python train.py --d_mlp=1024 --activation="swiglu" --norm="rmsnorm" --positions="learned+rope" --bias="none" --parallel_block=false --init="uniform" --init_std_up=0.0147 --optimizer="adam_variant" --weight_decay=0.063 --decay_fraction=0.691 --decay_shape="linear" --seq_len=1024 --train_tokens=720300000 --dataset="wikipedia_en"
Each number is 500 + 40 x the weight over the matrix's rms, rounded and kept within 0 to 999. Layers, rows and columns count from 0. Numbers have three digits each.

# layer 3 MLP gate, 1024x256, rms 0.114, rows 196-232, columns 128-255
504497479505551494539544474525497545490515518474443483470551524595549473527568470517566454484504471531570521486559470460514481452460519549456511459507556471504443478558531470466495529473462496556545466551507541580510503471455551497490458476521493460427498515575514468511482554502460467547565585447475560539463505436481443498553522547429447496445519524471511555501448492487429501489511
455434531507508543485537431511492576456499432480472447520498512474510546526506528508546497577527613517556502464526531538536472444509562457533431468489442408494474529507487481462522576468496510527506494514512500456496432528521484565484525544409566450564508512510507497514466497485525628519571461492524491491539522493494523482577466445537470521531460512457511507539505486525525537493460
471506458502484496484529555492451625513506516515487435518466517550533506510412478538563512501507488537513518512505450534539456514467455463511475475468480494513416465588563530505489462449460485492499577567473449438390522485477526409511565404562504496494537441541549527501567464528552475558526515468474435522552558550513497463529468575628429476502493531489538462497587527493512547549531
471538482481488522552547568412468511545533446526541551523503468391408477532524519486439493518520509438511466497590468500498533475523468493566473546513425488543547470461565540513423452472495456467511523528534470488513552506521467481480482492532416440503471506551547516608554498512513521451490458533435567431533468496492475563517526469502517475475458507538500461532503477530427541517513
510486549504490484464540478505479459508465457451466462464537487600564560499476439472468528429553482494458455567533489497481460531470498478466465503430544493531517490523552606536498517500440457494446506426518563437505567494527475570456488517459539548512620457516479447582532472527447512460522458506533576388466501513486525482542497525600495431545517438503473506548496580544519447524508
523529504419494551563584530547473537462520515529536392538469485518545458445486554485513533420494485574507542532530501513516502503494530525456598495496501525497538480477493508530517523507477489510506503494483519519480483526520530590483562498532535516447536503477473485552457495522492462492540550536531501452491494484508538495502411441485453534480532542479482466543507477476548464555544
542524487464509552521525479496566576539503551498514479467460506458496555580526486498497501497479427465588441435487506548480518555492559467432490498556518390460390591517495467571449498539443517465438496500477459531499517519472558474484506541521563466529560490468421532503542496527487494428472487580507459478585543450513488474522530460520481521432491476501526565515470478506498535513573
557515524524519515465556533458462544501471503468514436424442446501419473550540489540534478463495411468579507466428518520439500433504501475476505519475531496592467547512467540458522481484409537500483424522501479491490477551498541523538523550400542451518485479449562512572515560553592541426525572529454495515466507498560523455483483526542567532533510511520496530472458517517533490460467
540536445480470527500534521398471479540574544486526458505455472539502495448488490482422443463484552504515540532552554517458515559548499511496511576508513531532413487480500494530470487589540485410537476545476522435488578537466596498413465532568487459461526550514504454469474600515521563509549431546511516542540518529459492555466390453572554520504498581553481460472518495514532475501516
531442520526440526487512535479491499588474496526516555438534485536503464491577514495466501478528532569485487535537464455552517508483503455497558560496536493454493486552451537483509446466517580514500542627516499465390533505550583485491451455497542470492511442507447534509484531565492500508518471511524416542417535501520499461485429515540485434566587562513456478517493490481499484519590
510492530457555559516539465478510520474472481507471451477514568474430423507479520462469558507510415524573457493489466431533482515486466506463557527504538578473478522520490506523494500425491529526604565521513526493540455522514524517462448575529478482596523506436448553480500555459520479498492473494584497476433563500477533506470545491487448470567507434462592527531452500521449526556477
516497458519518488492532552512445551450561516507504551492525532507510517498488460445459482480458424500422475504436587506458494589528498493478469531495566508492545494500492485586444432538474449500517487440474537527533526478574488540425596459493514485482470551455535456513508535525427497518474416496493517534513485514473444395396500473555477502472457540566491475550542588487490499502462
507479532544456473429548514539504589493564454537507505497550538520484522541549514431532514511472501589445537556549514501391453478488549579529563502450512464507577521514510491468465498504525502514483525513509486536542484501486446524494588447439518500470524429578455482502489455530461551508548578505599439473535494522459513446548526456501526502540506528502479496549462453451505489529492
498507543514567506435569545481509503458504558445499511547512489537575514461454532483527491462531481511518491530504506528466475562524565486436344565438470574498516542473558520481515481539565483511439505473531500417534488482474529454449450508503508466515587491554493500508509519526565429495505510479518499527476470532523501554426452556590486457555500446484498484439509485589473505517490
550492514466520518456480516506475580532535527509559465463506513491549473482520529424524503446514458546516500499442517490516478501507514459557479486459501523453483547457473465475465446492543446477514494505399493523459543540533497489463420577531477497526438507533466630470494523529465519510475445460450440450542535505505535506577537508543472503530454535494529485504549478430539537520524
516503546441530541526546518535546442485554475520555562487539480446477491497485523510497572544474538543409521448477542493529482501494528480478480451485491507477487418511510534533484477523504553524489498491488573443487538441559553506488540510611512560464482482495542518494514513460460486535475495506445570498465455448501444513527536481513509460522445462489456443531568490496489488567492
475480518499468494485564459476460506475465432501491481513476477506515499492495506515507491532475538520583514503467532439457502521518514503472470473482545577542500475485508500456463500496498539531538491532513499476510515599526435468474520490563453532570528560518525446499451483492468406466489509483555513491510519495456528450503497480474534452488470521508574401521480344462456499553546
520519547502455529530583511465495467512428504469459446448438467466521514529548480514475490497464459469507533465529496472473519515590544471552453498539512454467541512430503539509461473563521459513482431545462537496517452517510552483515440465531534480520500463488447552499397451564519508488548503455443503469469552487549536471548570463528461434562500452496513493422465458509486542526526
482540514560493503531551612475463473497563536399506498435509434580532444532472582423463444597504547517524470422477469514478455540510457477492483527455488412532490492493562547503466530455520462521489443590511527475543536501436466429528498509583466481424464477469565505536503546503580547520432457565444524441462558495478569468521467443481496549452497516522525509443509623522495514524507
575515501454456473444515409556440563552517481546480530413559476512483490544493494501445548490545604551507440414514541543493463515529433480515541493506501422544576493530473518548481546491468448495444491533526501522560551503482452516403495522485565455480427514502539539499456505556550482501476472501511491516518523446445542553533422436528555556545478470495582512481435427471502542525554
441536459511495493465548548520449523529525566449508476481492588540514495443474428540486424451526471425492505517496515499532483508532508463468481450480435415483496441554498494531505520497505472531479594519542383558473617568573501500498467496583481503528480471536494426567533472544534490467555495516513464502491530522450584490509529507610439491456531534437477579525546476558452515541566
522539535540497526469523501547430501471540438452515445509480521495502392502466516474488537529427528557504479536459559449561492451433505443507497461461539548555530477535501467526479481509532480492440465530533504494553509529438542498453482499462538460447526510471531554486544490566466497509429515478491450496548450480530508454532462523535522484487503472437466479442549552526561529469511
493463527461582508508559489523486537550500569479465489498506521507428494523499505443531546518549547423488533496579534457466525438527511510524524474469466448572586510524547466534494515504451534543524574547555542482518543563458545421500451456532543476461503546494473495517509495529480466474484414479445516472461474519531514439503502458542480454477475458433461500544528512443500489519475
507501507516471540496534584584447529458470546431494470527498535500538432414480514489478461519535474526529495499546470518571540508536471547501539493523550512481454446511407499511440441502534533514481526550470587453539536458506525543440502516499593487513528536456529474493533502425510467510482483510467506507558516466454552540461475488602457546444479518474467456541542552493520543535486
557449525482534489469536534515503540439525574592480521578447464542496467498509490496537488476527551473565489498459534565564520472470522494483545507465496533511498502478490490479473487452510491529451414559465520489472571426433515440436437515498461476510467472480490513490524544559502513452515496553528473448471522496509586494504495488461428626554517531596385446494527490503468464532482
531513512509497500549521526478528464540449496481469499527506507514503507527609468484523470466518492476515480479476481409463438455464554530514478523489480528512538435605573500402557474501514542492541477583475497465511467498470586504538518497445507503485498395452535496526526515464537445434513540514552527480485478487536499406538459547454495481483556485489464513459537441543446527532482
567517497477504498583533621427537532451465513514517469449525548474580486499419538525456476470464558385429464511501484550521447569506555441564453449489506555555529476519540481462562490486518534548514564518489532528439529493465496468462515532556559496443458506511520535516526489513457441511477521532534453562571499495536511465455506480512465536471558504587436522508475497556539510581508
597448437536474524503528511542499430488461548440555516432509521571475572472468506476497467526544487457466495500453459474472429475545424486497454486511538458572524489494499515583523583489457573509607535505562405450424546576423434481546539460476543514565501525441530598506532478481523476432536540469574518476464473534498553492601540473508513470438380534507512501589493493488468508563469
518468413504470473601537484574513538472442520482445543503516563491506475508418456416513460531522524490441478465546566562473519467497506488440489526567477545468498443503486488512493494490508521525525498441502454448461504453489483526521502538468476493494509479499550437579485510480521492537514510448550461525461474498557534581518543436570485488453449590461459486471474505450509520524486
475499516463494539444529431491495518498483485582494487425524492541535547553495547520483539512540491518475457477588579526490502534516546435564468486475514473511507459514473529454503493432478501482511566533496484489492494537475477482457466558542496511531511531522471526551519461495513472533559499535471500494525450500480507545586495470570540457565469518373484449543485502486478476527587
511536476467516527457546454447445547497488507426472560505492551551472493521530525441537507549502528465543477433527510416564483492549523447436487506453510522487509478468483536471401465507494491486535455449508540445511477506405417476463518403558486499520489485510494461500519476505519481463510584443492509500476535423476553470501445424483471510452430512507513417519471531438472465515550
501505467476495524517534527452497440503506504487531502504506516598486432426544469451575411443507488493480498534472495457529499547470540507452501420496563495492526494497476481486470464529542494448487531490464429533443514497509516491452419519531430461486549553546510442486466519513478511382517459506442529527408449593500502569508431576469550534496506583473496516527507560544458494528480
464466511513530492534555599581451534513562395521488487403515480438499494404534476517501531487556517526477487502535510564570492572605463524487498391540465519487580470515445535427427535539511485503441519461537444490548545488526446522508532533470563515488501522463535490567484524568551550452518471463481542457484505517561539513510426468566476556445503577532464491482528517482477535516515
506467496485490551508540441520427507500577502503524563418472527562523453516510535498563561582503438553460483478465518489530537511520534479473491504513540463555463468528539532435502539510532583486521528483495465451495492509465459499484582415479497440474512532480502519526488516491567541482490528472457478573520495461448518480499463461532484524574463538508505524565442542478422519532478
482549477491565532511549512479467478481429453458544538472528515529482441499557528477469527458491501582455428413494505459447386492538538516411517514506530549524478452518467496530525544495417534538466561537514538538490489452494418508496485529556444465502484541478431500531491497490503518452484516491524519506500451485460563521461520483520468539576450488549436460537523553484517461550517
502540498474554502502552536524530537569425429508463451470526552454484482522520483464515496511501434500526526460466491496581540427501498476447515445441533497436493549546536484450493464523530578472459474455423597587490516467401550486455510484524535425462492536484468449483462505555481556477472423503496498541500511426545543532495464480531481493452551525514558508498442480581502543497506
483502517419431558436504523472488490461503490469544492448449402444524529625495506500427593526550513439541491484507506479505477516495438390526416531527509442456423504595484493486496489457515561541545469543483545525566522535491534530495539548511502510468582473532474544565582461491511480505433555563468439487544521433495479535508497512491518474517451522538505480539499518480472559507531
# layer 3 MLP up, 1024x256, rms 0.111, rows 196-231, columns 128-255
527481490456483446498509496521485411516550522637495497471529469524463512463495449497461581534455490479515497487460531449489510414528547524605493486508527477564543532565455565602516442457527522526463500529413444535447466533599534521566503491458557447558479509495484495492494539530463495534553510548517484508442499472571499456531552500516508533535495486465540518546514438528497536503567
494536524528540481535557478456494550472521493503500517479544561516455467484599583467521467454475488551526511470485485523465528501431482488436449484430451480567513469390460600525480492465508471466505471506540548416491438488457542517507491482521529516441472496630535489488475504518458522508516468491556484511461470543529501413422483490597464480380517484539480517446491521592465498511397
498575512530498601449511558456436509515501510464545435505481538502429522561542543521489459548556489494467497510513464534481496499465488484468519489502501414502510422544518453558533450498572501510557524500535478469481455471469471428517524476544549596496528459517600475502473541485525454490520519471534484548519508526507529447504505451476519530500499475519464430533501547482460489484524
487466497436595474467473501549460574489492527564501430473529510495510526456623493493435480515507441565495508504435523507557477499501546463536538532550473430527517482508513424469499492527499509464493489400487485519475503485508507539456479455533540476510454490474535466485545532523554481497489523550521482557481497528459467447467505473485530503508550505447560465484496510453550538494455
466541490533533502531551492559431529498487506447535478547542446474558537507569511528550477525548478386509522450513546612495537459492586436560446498486490445499523443480469556537565558486490535522453470535520487531547511481459484487469550460553606542463454501560474511449482483514539477505533471508464541557456554510538518562505527464462470501485468507511531528466448499517528536501527
490482493434527533429528455557552532589519495524538503511495494519473499539481482495506539580454518513491435469545509548535489518478490481453511490556498572536464503532555488436498409470523485524575466570524494491521468486486440479555526538471560466546502608547532500463543553448525514472480510504509473447545461471444524489505416475496514537473501458491504532453488509428524511531388
484476417413528495542508505540510463502437567441518525536530430462546555485541472481511507588484513472564549518488511492520523465487517455535512512482452417446479449528487485473512564507492526532474509474521419425416464491496430510532488521487511488542463543515566489483560451460497489539480467469505510478540533516565455522496510512541501470532470476502511526533435476490499500496497
413559485552532522529537451525523484511441470448479506427481534466504485516515450569419448475468509422517466487541467456544468512490498499441514545494562470512433489472429487462503469511435521533493497504542520426506509566472530501533544472515492472535474517385545389485583488502554449506478551430508529546531492502595534503515473501581475490478494563464489520464545497578493458492486
476464467523533429577512558544517599500490482472515529545487550557529528487525372547517535478403595507480459480461446494602551479576483475420473542547532544548489501490513549536493524517468543515486500456432526530517537493477517482512526512486500564472493504526502421515459498498495500500570514528483535471519477476468493540539406501564505561510432521474462512491530468580501550515459
481501540495561529535456543562500494514524472504587513545493565530475524498459490485449526421551530569594484497517553537531488563467449503515513571421425527512471458485513563566513506569445503512453531554485496489494482500512554500513483602512465432564479475457580478530524477481466446508432592476523576534431480544504529532525476554395480507530512444479489516495512507406462482476492
518489476485537536439535498494406491519549512457520509505515449483499472461450462428595465499404463455497511419488426558477562497535518609524508457459448487542387439504472507460579568519510487455540452506437624457454420511489476465533566468481512473448561444539528545469523500474500456537474513567517521480465517559469472499463563516585501513512496519508469521536480491583518474524509
476464416536481515474452540444502591515501465476447496510500479524442443552512492504516576481499438480496570559422483581547487495531530463510458426501440533553361510509562485456468640471559472481576551452473457535552508455476492477470553449528459527498559567471507449492453581500394490550522475509490526484428545498498495519535494552584460484413491568521567499460537483468494429540494
508496458508544544518516565496456526478548463456517477434525508486520545485558525548492515611482544490475478512458532487471528452471494511487486597505413482543563532476531528505490503479504541519447548486488455520479544422506464458544472541525470539489431489515514530500469499504453478503469461574518483493488536476508474531587446467507500485530423526535463451505488491515486515464537
465480488415475525609469528572496395497456504517527450505510522531514492541524444510438540485541472498588473457515485473473489507493563493538418473465458536431578504490505543528471465483565478511548451463440498485480524488426573575472509491492476517530446531490455452443506442449471492451528510500553456491589503452489448507501477548520516558488528482458479543479542537508496486491504
549478506523507477493503514521488512517447498506511456496481520510591507529550480532579567509540508502444552473502483500440483540477463493582492523469486501495499562496505501467483499466462554551487503581491488521495437501533511478550465541453540510548519455493495504528463542487536412462549463496465475493495506484463479643502484498496489510467431548474538513462486425463512437523548
399597534506507482488482543461430455496494425505456562437515471490535417552536498516546466461486541549514493513472522401493550455481539553452521520422517461492521463475477535527484482523467450464483528499569550525531520510481543512432435544560500497475448485498502485498474494497434555490507558524469519524534496530578550566450495545495534570570466485498470447487523450527487454507497
518502603566454562519468511544463552520486480506500555472485457544535479468475534526536533508486578505502441468532522521512535526475479534494482486544471480521562551515475457479508408516488499526561502464517497471513491497507527445491498454524484464540517533451540455538481514443525506488484533450461444528523534550497522523493451525503489530491583526482472482461567522473502498499517
438454544495473508480503542457431518431500462531524556559542548432526490528491561520503429485527493447473487515557528543540482452489418499507436491513541516445476451552502569522511594479473412551516501508514501598542491459504549495529466456411477457450524492533478513525520490498504522550492520513487538493521548463532504478507478513539445505438502476496515513543450461549447505502531
501511565543516466544495467490526464488526531547539505475457534486413415419471554532519530554508479469462486444460461516509544493500515504541442469511543513502526536475522542506539416508528508541502548468499531479497543522502512401487529528524468492515492491431543507454471515473499452515500601481451511470500481564531552524513505515447504530411461459524527512493465528419496451524470
500480552461465519384520537565534490443493464475421526492456488478475506434536439512552561488461506439552449464551474455450503480470488497506430550486486569451525492423473470488518536496485479499501612547518542582486524556493519474451499546549440511524550433451451493513461521552494470472474491543414427423502488534488484579542524464477483517509501494459536531559503480429559443519463
462469524557533529486489540483506536454523503549587513489464454470464468483469529475494478517509488448501485490533482631491490537444472486479482529381472504536478489486458411504463507548524427474533488516482468527502481455509490466484593544466508495510507479514499466536533521499479538539516547542532454552462518461435592431519534477497434493533452548492463527449521509489466540551564
451477534515565454483517502499517542448484506581516560481538576567533560518488467456485493477476523526506494490471541506536480550471506503431465468496486511507547513563496523524498467510487449502490533510569537549455512505547488496468421478414480474531474498509513449468423529524510492502518496526445515452532471518402494478490453538508492516423472404544506439435474485510517513479500
482520482498558516518512489482430474464498450460518476532531477535519553541591461507567481482489553525488485571536578559473471486466558418485490438480470505435481507505501515511423515484496580483512510487514489492520512501507541490488531485522469512520532433573548469485453535446459440527513489496594491453500444494547525525486513529430526419481471549507434457496513500457488516490496
508444518503507533558487513549454552495446493503448484485488517415477476542594432558525501501564449417486509500411500554482454461478516519572557494486481476515487450512494509501502534513529504502550533557487520465444400508551489479461486480511492475583541472470529522483557541553483567420472540492462531557449563473452488524439571545491461428552480469506464565528503570460547486534521
508578448513480493516523419477461456542570546480503531531493503485439553450480454536444455540526463490513496475437584519489542429515425459484409509474535465563501482514534484561532473499460542487459445459534462497425440481491484484532517530530477506431560537466468524562524475549523558491467465488527550516466520525481461609491437479500543547548480529391533544497497529511520531526489
543487499395511549437514504522446551560556503507511462457446453479508419574494483549513522536422554477517485480522520464467520541404556495450538509512440481506505532524467525570463466492493507474478568473496489549421503454458519497504520472397486506532455469528541523525500553484542502514552478553469474477499499513514487459526588478541472532466477492548526515425515586534486515535543
468461508531444519517529530480438448476457506479553519477506532525499443455451474566540511437481477438447493502551532470540469459505477512545496479500496432547510502436447493481478483567529581570507562529603509456476565508483451572451579523502538454518443585510432532477553485446535476530504470466463463459491462486408464499445476450517519491463453515462532455450497417511572440473499
498518520496583554470510536471454532505499483495480491456494474433438477449536566479495535546472475484498501422408502555567532451499522570451584493439558492476531550470517419465537527518497489482458542450499483504505461469501491442538499513548501476472522515460465512524549459519476432485460604492437435435556460520494515486503461519465501493490507425505498594531495538487500434481511
488526481435519444501509489527440526512564507478495570470474441559496517473490477436576533529501474458522512498528486509532499503526486510511430465481535507512504460521513560458482558541507552506480491494537490502468505482459557470544530522468514493496443499439469543564514542470497494429501510456454486525517542538406446506490512509552544557449444494487478527442542477488450525557518
555487591475450506516519538426502525478567527508453570506545492575423474554518502459570449518481508437525499430495568505478488524443470526521466581464475504533533497532408517487530508447496480488454486556469473503543536482473511561457458615525507491528530460498480526609505522448507438506569508519460491449514502478481466499575479522473500492476516492509528517462523502498493481540567
530549573407507553525525483521501484541465464493484510474477446557466539495479462418492462534480525504511512513560538503508500506457618498582450536428469502439514531595499475492460493559537525471541498472546521517557462517500522576518553455546555494555423449487465469463583523498579523600529503499538501628518440477519491551501555476467490441521450522493460472537544463468506449506397
542545487426641459538544500558496532533449489531546464478459534532468502463454464491538466531460457390469479433482565475570487484455551444515504509535494431543484533519538512512484402486565498551534582453486452541504460505488549520544512506495432539521527519494508492457521542467461581519521509480549539533525485510540458551501499490452506538504455525479506476588500524537506558513415
530499481519465499488474537524547432490553502523529518429444487508457448512523458528494551445563454470434487505543488508514458447530525482513527460507473542495465526528449499411541505433488499476450524438528430426500538472422624553503502517441548537542552484492513563539515516501519458474503520411505465565500491516512537497497503492582450495477485547512448535489537596538376540488603
530482449476559396501461494504521395622437519446596554525462416525527449454493462597500433480495494447544516546500502465584458420538568490479472516445472559465409462437553524593562533489503512494462465566456462456489590439516478442573527455505459562522459494400556452487529476546570469497490514438507496522442507503525514497501479519537523451528469549421497568456514494467500541540478
506451520433512487499568555531430513492537456486495495480437494496554495527442456547503475492537459489509562545524541479497491508512531508494492575515492452522586588526501599486467439482491535498476458517486506455556534510451524488501530463512566481530512458546534520513497495578536517501440492474467501451462498458503513490581521496478479539477487548518454521467559490430522529531556
455526596467610450528502434472565510563438452514522487417417445552489536536519566554538489488542447498500503490541471490465557510556514561531544484496496515460532530462464513438452483521500447515542478473519422451519577606522553504491431483624543518488453516540462438545547557480476538544525580504567458513410512531501483506460527417558482537455464525519539477540480460464544470488494
# layer 3 MLP down (transposed), 1024x256, rms 0.115, rows 196-231, columns 128-255
507490521474467511506576608520441457523499496520469518467478510491555466506478508499510488502560430499564417518541487554561514502505431489475592494495531545502518534519501486485518503505506498516544463460448578427568540581533418484496520417536482461523474468513480478492565510472504536413506547496480575573451509443464561544458577513465454491492553458508515514451564474541532527486534
521483481508511539513493476475502478467485547516523450498456436507537454574497524487499502498541492539524469564514565491439508573511568513499538523548524528481555442500565521490476501478505457450455539511454527380520522503529481525480576510535512543534413442536487481531531414568526482480525500615597486436466523468520540520385487401440475515519543463466492456508508510549465545480538
482500502484437568485467450474493600433599535484476468543473539501512494507519526487547511489517480493489488494540458503472492449480589493436481493510487471427533513493519445545559563463501459486543457520474515414445434505474466509460468454493450489460528504505508443474471509544536526500463570529451527494491418590501474524501453437546566458475516555544541456461551538481449496465505
491456510555499471537506486407507504511495525437438579455429509482391498449440472503548508467490511476557494493487508479489500461528524517451511506474512474490422489443527431502504531502570494456519492480489478518490458494496478471493596509432468526427521483486451537495484511386534497531457469538434476526487509474475519522477477475501531540407461500533503450593500506506510550519536
486462498568499433492458515469534538525511464448534498527500557454581515475502536481522559488485510452537511446529491469537521430482493533515527517502480589495471454488410544541494467509522531536508536523552533562422487530498505541451485472508535510570535478486506496460451519382571553513465483482554450538528470503459554457441505516476443509446509484532521472518517471506529513575525
519481522538514433484502521467511433519521553464506558469502503515488559542526511471479499465510550497566425571487515499465496455512557511494516576442523501507470435445448466510496508566507518499480450564561529507416486490478465465429491511529538515542529558512492561453456514495528486443459535433501479522511521456547495555505485505488485457491458572459534546478443583512445535465513
496558528468542522515501508482490422510497477514534419528539446471441470489478504474485642533513533521522442565467493467511508559482503488574446484447470533509569425518474515484516513514461467527550553473460547494463515553561499396520519452543499525455466565443460510523463485468495508504509534525494540513522471498519516552495509508556436459479501555552518467474486505594524583524491
480455496521456509514462480480502541488536503515478530482548388471548550481531468589499599453430575460548432520471481495432541517446507495493519522574526452496550518548520485454499500572488527449509444508492528502451455520470500479482570582407509506513521382467491541526449513442486536558576473487520457546481451472498533536501475441555424539465530517541525531477457453511486488522481
493423529453521470440476436542502523524460467502518475491468473456536488453429508456451521524423507578456488525481422423511513483480558493518515488519454475431519511507503555430513449461548562549532571479465472487507462454524557519564560535531535429507481387461583475455542456521483504533546502491455524483492496451484553511549475541453455484461486448476475475488521520505516546489538
511513482518532517558481421536499458505483446510493539442572533462529472509498530509529493532475520463506426462549504511553466488503539602485446531375517538547531607549480547486557468500461511551483487452451459494597478403524458489500462491507534467500516508512575467501497491508470553529529498420510521474570528453498584506485502451439500470468512470540528526459464465505434478470493
459524531522485444506540571548472529537495481528437463485502461534496503571482482464433491497517484520521431480580491528502482556531528514417501568509604606490552490534488454432581521477468493498454578539529438536515500524530502527492461535468500449487464447504418499459500467463525463533436513455503557480452499554443459487508508505441493488543499447477516534450508500440528519525480
458435471543479450636479552557503513439515515530447499432436450456460531493480467494489477475461502510511598531500411533499505539478508531491555526518510588494546560422502458501506522539403496590483502478463498587490483466480532500531487544458469541419505511461507521501552483498460473578547489502484543505468501588491492571491409498476500428523478487458601463531516510526552472469527
482495471453515466433499504416449484486478479460547521549518457469475415560453473490536529465490482475494489493544530480514542500505453475501517454476528478470583494514470468497518507475476542511544463536525535471548539558450539503494513578512451517458433491465414486501467516485509528539554522483447492519481456488524555478495440505582538499514485430465536538524476475466492499503486
483520492488459523450509467448493496473455439473432451539464530418515485535501541486471476509441524473507458498456480471488465485530552444483572468544472457513563452580469486491453467543549471439498503511446396494473562455479503483536509456483597465480510477564572566433490555477450510473491591505451414527492567466466456445532488514354540466519521512553455519506534474451484469573425
431483507484502574564477543525468521457520563540510431502533494454512451487503530486485456489456497447496547519473507500508397436473492522543562508483481506484552494500531513476511589524439473508452496463440525490466545494469548508537471470480584475465493532546482524483513476495464609538510510487504504466476508529477498468417542539565499509494476462541448490512502528526500535469516
405492494488464481492479559603432425549524528449557523463493483587549509537485554553489491566479518430585474561575476502543493582544494438510540522507501450486529469500548508411405517460529521531461521482514481390569438476467513505541496478489556471498532459538509544537455483445559535470449502509443510398512593478538554459477521439528550531484512457539485523509485500525505497500547
473500525467508516471478498532474455439503466542518565522505499517554521413486495474516446492452532491479608485504502499519418526492518557490553513531539440461490478540487558455471548521523510548550486534521460540473487501448515502495419473501459507494506526472476474514555542458474508534470524547515598551458482495505504473501511564494485456549550412469467454585470498538529497482491
468518518459533475480493491505546477472488522412461551557514540471499472509494554507504487523412551509542569552538482485413526437549449479457492465452528537565485503510431522505515484503594583522513478455545502500532589462545502503439538539473478520488501568510519497523534519475541496519549483533499501511473472517518503536469482501545461504559428480479508494426482438497492515512524
459437531507505427548539442489482556509500526575486596505643482480526537527479536530496453521565477495513469519538508532512498467510514518424484476539471529431548483518502508506527465499454483530478524489480508582541590483538544466522462497468507504430503553474492581500525494455496559553516525510519471490534637447453508497403503480461518517527519485527469434491557396489476513532558
447470517516456532554418455431468540545531547552528499525560553548537494547435443574480446501528526513557517511447545529548477475493462500492551493521500491461448489459510539559474488521507472460520482483533491528539524498551499542444436448497516514418537548480513450517482505587542552528535490479446518525453554605432454512624483462505409463544501491526447461508491501554497513480468
448553476449473511612507464456502493590481615474465477543486478468463573471494454508538490499644517604507529531496533480460403508488498520496463437427465418513502525541483482464464522489521501482616482537500541442422459465404459521457488471512547504542508485513477550441493527475465506466431479491460544590520446530529530502488475490451505515492566515480541525463466499555519532487510
548444506446485468478478453516590521448455413492490505559486542462457498529559507576485545493475494488458519439493491487491437479531473478567511533491460533485549555517490499489535495530597548555496527462398464533533528459474541469546510603526516519489442500521524517504523529504529490538485450471443489469571449520568484491503448440457533536483474589578548490546489561476481443487475
513505513429467503496473462466524536496496491499595495464430562557496498468515461507529498483498422535475445488506530420454435483435526483427508571444566511473471451537520467456531503497536455506460498487470481462519578500504491498508425531517450511585451473478521480490483521487483510491431483505531471561479478418503488501495485465515558545544545532444542510442480499540510516460450
456505501584480473509463490484487523527503519515515456532554510524537485535548477519528458516583471509480550501572555496474473564414518547530501516529536560496490492445464605460395480452450498462471434525544530510441501518510443487531427396556534536568482445499519468456503537559444512531457521527534557606508475496494541534515506548597463464496480507438436459480477507535504487498528
486529511507569516476463546458473531457470489449484494558501471466523550497506463427561498532470469447508508554486509469495437541536463481480541463597575524540562495488566544522493574466473492402530464531561570509532482522543533473376518530462499527523497500548519535504544513480525472473522442469527548504528622523447409470537538494511467457497518503476468481527504514549616478452491
486433505499550491476495510537467519490502513492456566547564505511519548467493488474505457475479558481513534409468473509527491447449491511496519503517486523446542565580438541456471558547517527456483522550454579511579487470501497460591518403576488462563461474534501480503542573502485454547499550503425465592504464493536401441492454519512488440516444546483512512513519465524456483475475
485512510486508555464545531463472485491505535545471472460515528491552519494510506474509579459499529519518507541446458492535507433492455491480491552543442571495615447450474466477524488587519516518479509453458520458533505421514482546542420441507498481479528512579559546495491592509466509460538543444490466537555491411501473513437462407494533553559495531489484507543497524460516483444528
481525488398469512586473476423429518493508443515498462477556584547469560533495465542529513497475487505502474558529499544517467550476492502433523520480511537523459482558539569461526520451565531510529514467472562562501540418511446525438564522567520486507485478484476475486494487509465539454501494544497508512476526416501466458473529542453475512573538567540545495571481512527552533544476
522406496439564467551502509487509472540454508427548509500560502508547512501563492449478463488527582490500456495519509550530524392464468429410493444529501536467503454452488503534433479515539556483517515506473409493488490436501471433490455546483435458472468461454515466494507440436493494446510540463602475490511481534521540523477466477444451414410480485516499464531535418488490500490506
447469514472480535480529462492480587520524528518472455480524563516538508566520504466473487459513528430496475522521463477429520592512492477555491490457457497486539441498460474460495467512529546541526472502483495495512452495533531510486464593460582528537482499455464518503531446479544538529580527534555479468548449493499543560470555484462537448480509512525460536551526531479512506471541
527490500461480474556479492491563528506518494544528482508536563472506439557507538595493502492519552520502575480543493509499473438435550490498507470454476452500549483486510413517549535481553466463453524472529527544530437489534493531510497442483513452481546502505554505496557431519500519572569557557568474612604438486460518508445517542566410534439484490448497542567560514509457481539488
522486482460458489509480490472457484482506486469465460517524504428499479561551517546445569447587479512477489540445449503496523457534454481486525521439533481533537501462514471511552542483438522507526540477546558587513517533543452502463477519495425442503492490476529562479502527529486489507425480478416498493511545541382492510489438459383482510527452473456435560454508542455512590489458
509442584482454460530524503507414496484485415484440477473550501587506521517554485496559515488595503485467454536492544491515536482536517522496490451473538530475511506426528591481509550495527498443519569491544476516533503439436477544496449609518587493509488526439496558537482487426534534523528519459450429562512411554534560493507488511508494527571425509483550467510512509489472480443531
606412518522476453557505503421513420517485518552505561509537497532499501458503474566508487503493468513430548487450447526480501471515509497463455473484510466507466478545535427565490478479510488575498474507482510417474526423512511467524555449515504608542572490541554562532537461457574461552411481526444524503442547525522481501481541516486499485545451445554547551548501545497454499541514
561519556483480431513541548507570474449504470475476419511473555521404478472542536479463569511449479483510481477515578417511436507488542536492529493470542483567466520450502477531475476477454466574505521514464429565509482512505474502509517516522468464497501514459522443484455453436518512442507484537508515520511511425513581524436537519485518504508458518491476445483509523505516474557493
506508480469465511508366534507520465525498447528582441539591527539506543509432521567504534492471530479534555498491491536458447449499533510460534461464480487463474511542481502501464559493473512467494519469598583563385564452565490537567517481477520541416510524475497444418465568521533557538508504544511471479500440573424434518552559514422555533520476520519420464550499499478570527546503